Part of a small language model's weights: 12 layers.
Each number is 500 + 40 x the weight over its row's rms, rounded and kept within 0 to 999. Layers, rows and columns count from 0. Numbers have three digits each. The size before them is the row's rms in percent of the matrix's.

# down: layer 9 MLP down (transposed), 512x128, rms 0.0591, rows 187-206, columns 64-127
# up: layer 9 MLP up, 512x128, rms 0.0591, rows 188-207, columns 64-127
down187 100:517510581464504497471563580543477525565424551516519547458513459430463445512518475473463483509500461500518495506507514485535526526516465555464547506544509590508523531470509465517550476532490476
up188 110:384510428438484542526506457524521525559482516463461512536504475489448489455560554521601485469511539507562516490524506475541511458414466468487520515565517548470514442482543503487501512474466536
down188 108:560460531521497433386424465544500489534496524524474453471452497444483543514510536549481538540525488499465548497489525541456502479516462530484477528424519522494538479514520563507478522472552534
up189 099:532526503528601510424539536454492533432440546550574490537512634459517522549531504544462468494496528492458515550525484476481522549437502521461502466485512583493514421420458519503467449466552506
down189 093:510555553545487470472500459532529462576459435564467538501492420516489533527468478439551536451513452473589505517424493527549476554503517482459521487525467490561497498524551485503543480479494544
up190 104:398508488507448508522505536492469474490510486480504450515482457483517506547512563528556483523540548563422488511541498443451515518429474429567518526581492557462515415508481527590421574578495471
down190 102:505533466526415451430464434556474493487474497537517556560566508505511451504557500522463428537485545475552503546503523463529547505445505520453512490478547539496493511505508514436576526440409505
up191 105:541448571513488508522583464515492526559551495476518505530572539500473570460484479546499489430474540535464486442482521475448415513518525526491508566539424535527448487513521464489461503539467498
down191 102:498508529506444453442534434518478443504526504509510544462444412475525510550498512568476490492454515454451537542470505507539467528500601456456513528464456534461506606499480469523463527527485422
up192 095:481483429500602470511536459418485528453538515488550557532569509434522523524540515615502474539458493538531501491512505520544610541466517454510548527406558510470514584524511485537506548515484498
down192 101:526541527496426471498465547450537533540446510551486445500431501401480499467546476429527494494505482504540505473538540530473506581542433510518431531509502472583469524511473472510514528521459495
up193 105:413461501501441478479543500594478524523532487489533515465432517441436541468492449520586444528575519546541500464453468473573487505515527522528551475530524493506533428527516515471420485449501479
down193 103:436565501447472551428526541559508455512550513479468579484410470492510543494513431481547472460460492531490531493512449547518500572602549439479573511530436539537455465520487510462500469466524539
up194 099:568518463499454541532541516445431439455491540438518557512515497483443455554527461586468443436544506507479456486467557520481535570438478466503478514462560531540496491522465503508527486558547543
down194 105:473465500562484541462588488499489578557518448543433473378481572567524557536552510461448466523484457511478478463532498487494509467496465451542400540431548514505447434459500516544494501421494472
up195 100:507579537479489576493497503453550474468507488449590510482511439455426531497444536446513448448454486519565512472564475451609493528460485524523492528565541553607551536531501510511469515437465457
down195 093:478441482499483553431520539508504576554577495488478541513476555556506498430532448609478480473548488500447443469560521528464560525495479453543470482510456501482472499470548467475519450514482545
up196 094:501475466505539486454486472429389508501612480517487481512478498508485521506496498512564440465497528556503485532528554478527495519500557479478437523516509442496489479545522540498417566469430556
down196 096:543510626519520495528565538493482473528571551553481501541584453497593450479480440499487476535528549466492410494487571511500532501507491526390504540512531526530559431456528441522495482474460501
up197 105:461471565528523509529471488436543522548465489550495458555479488500593499526512451560554445478564449530552556472459517585538508456510546550451407500538472521481531530486507569502499465446508447
down197 098:500522438570525519543509428526520540491413368467567459494482477542514509509476472496478551420421542502423514497475490521500538529472571482481509529509578499458497464548547508487455457471452508
up198 105:504430525600595507444547487556454474531477455514474474478457529469425492513501513419522493470568479558513494503488507523551533531410472454458445540426525518525428518532538536510493520568499497
down198 100:483520540438557611515538487415507483482488499546507456511612535533498515462458538438451528501424535449484527502518536503569473456398470480558522414497535484545593493506537548581506508506540480
up199 099:464496531569447414475539537480500475481497460518464490502424580458525476561484561503503565516502459484451441480492447510518543513436424487496458483509557456482460616537515474473508530519453492
down199 099:518498547581441513547558439368427481509495491549441449486458550520418467477496479476593540489505446498482468487483522457444559507481543451486438517512537509440447546530385495489515491506534429
up200 094:501541505541457547509544528480549529469409493503525539495466539463540461558511541532546591504547503483565491465451501480549526490547542558409520492455528584484502535476580536400438421437510511
down200 090:410554506460531531509526466531448488446539546473516412508540455558517473425507454466455461573490552545416548556600476521416523488514501432507553541524494461501527507457439484585489475474516503
up201 099:494450514551478469510481406518529451496555438440497537475517506422550473384523490500484473551518396494480475526542434505472544441470507587490550475472540514502527523487552524490416458495413525
down201 102:494463461434456455394472519501503494509495542541526505543540477524513499527472527478444563449461606534509489483516493471512535501495488478576500491587550608481495478542561496548466551429517392
up202 106:495471555475442491535504502552498491546531437513541470550487462516505506576457485558452405471488535542514485445484453477468526452519453439494499482533498481543541509522491540468492526509549533
down202 103:475531507540497424535522535327537534442549559503543509508575433532423515485455509437494525489529465433542506515456529567527438491451501495489544565529490523533514475522483539552498515496524557
up203 093:492520519502491552585520494416567455460413514557470450485511479496504489538382517516546484472531484534518478478443493524428448533487536591548505509517485447453504532475585522462495482482532479
down203 091:522520483478426431445492552475515473579487487494542548609568429463561501485471537508493456433541563418485513512515536544467539486465506520492458541467509530527485495403523485483478534484489449
up204 100:505502455452542531452477458487486484508529502513578479458488522524511495510483464580543551531534531470442470490505502484514471487546527422469538511529501508563568555514488496549495481472526524
down204 095:505507525541517544470484539392501507534441462480547492550548493500588504462503358485536493542471515463454569491510537529562470571440496429512502493611484554527542452494511527502533523480488416
up205 091:479452522504420475512449443528545586440488418500468533450512483461479482554517474551535532487418550581444511442448461492543534452495510454562510428550541507450490486467540524471517461459498503
down205 086:422499485554565441533501458451455482492421491459571428528498481476474455481442551570528516488487488451467517576478515480494480558477426567446512486571503442522462483473541538503526501529479475
up206 090:463494516530531490564581476512508474480590471447589506520472448478445551476479524562584552529479423514495521461548453502466495511507525459457495526460508458446445511418514462504462473506507465
down206 096:467465548570486497451446562426509452536453505473408526501510558500425484481471469488514394557501547487556518505404546460445474511467505519517521473509417540533508471516484499525513482522546483
up207 105:476477491511443529538518471497568535464552536528446460528468498500455506416562513534465466587483500475473475582505435473525508544490484525452532497547651445479517474487502556465494467485463550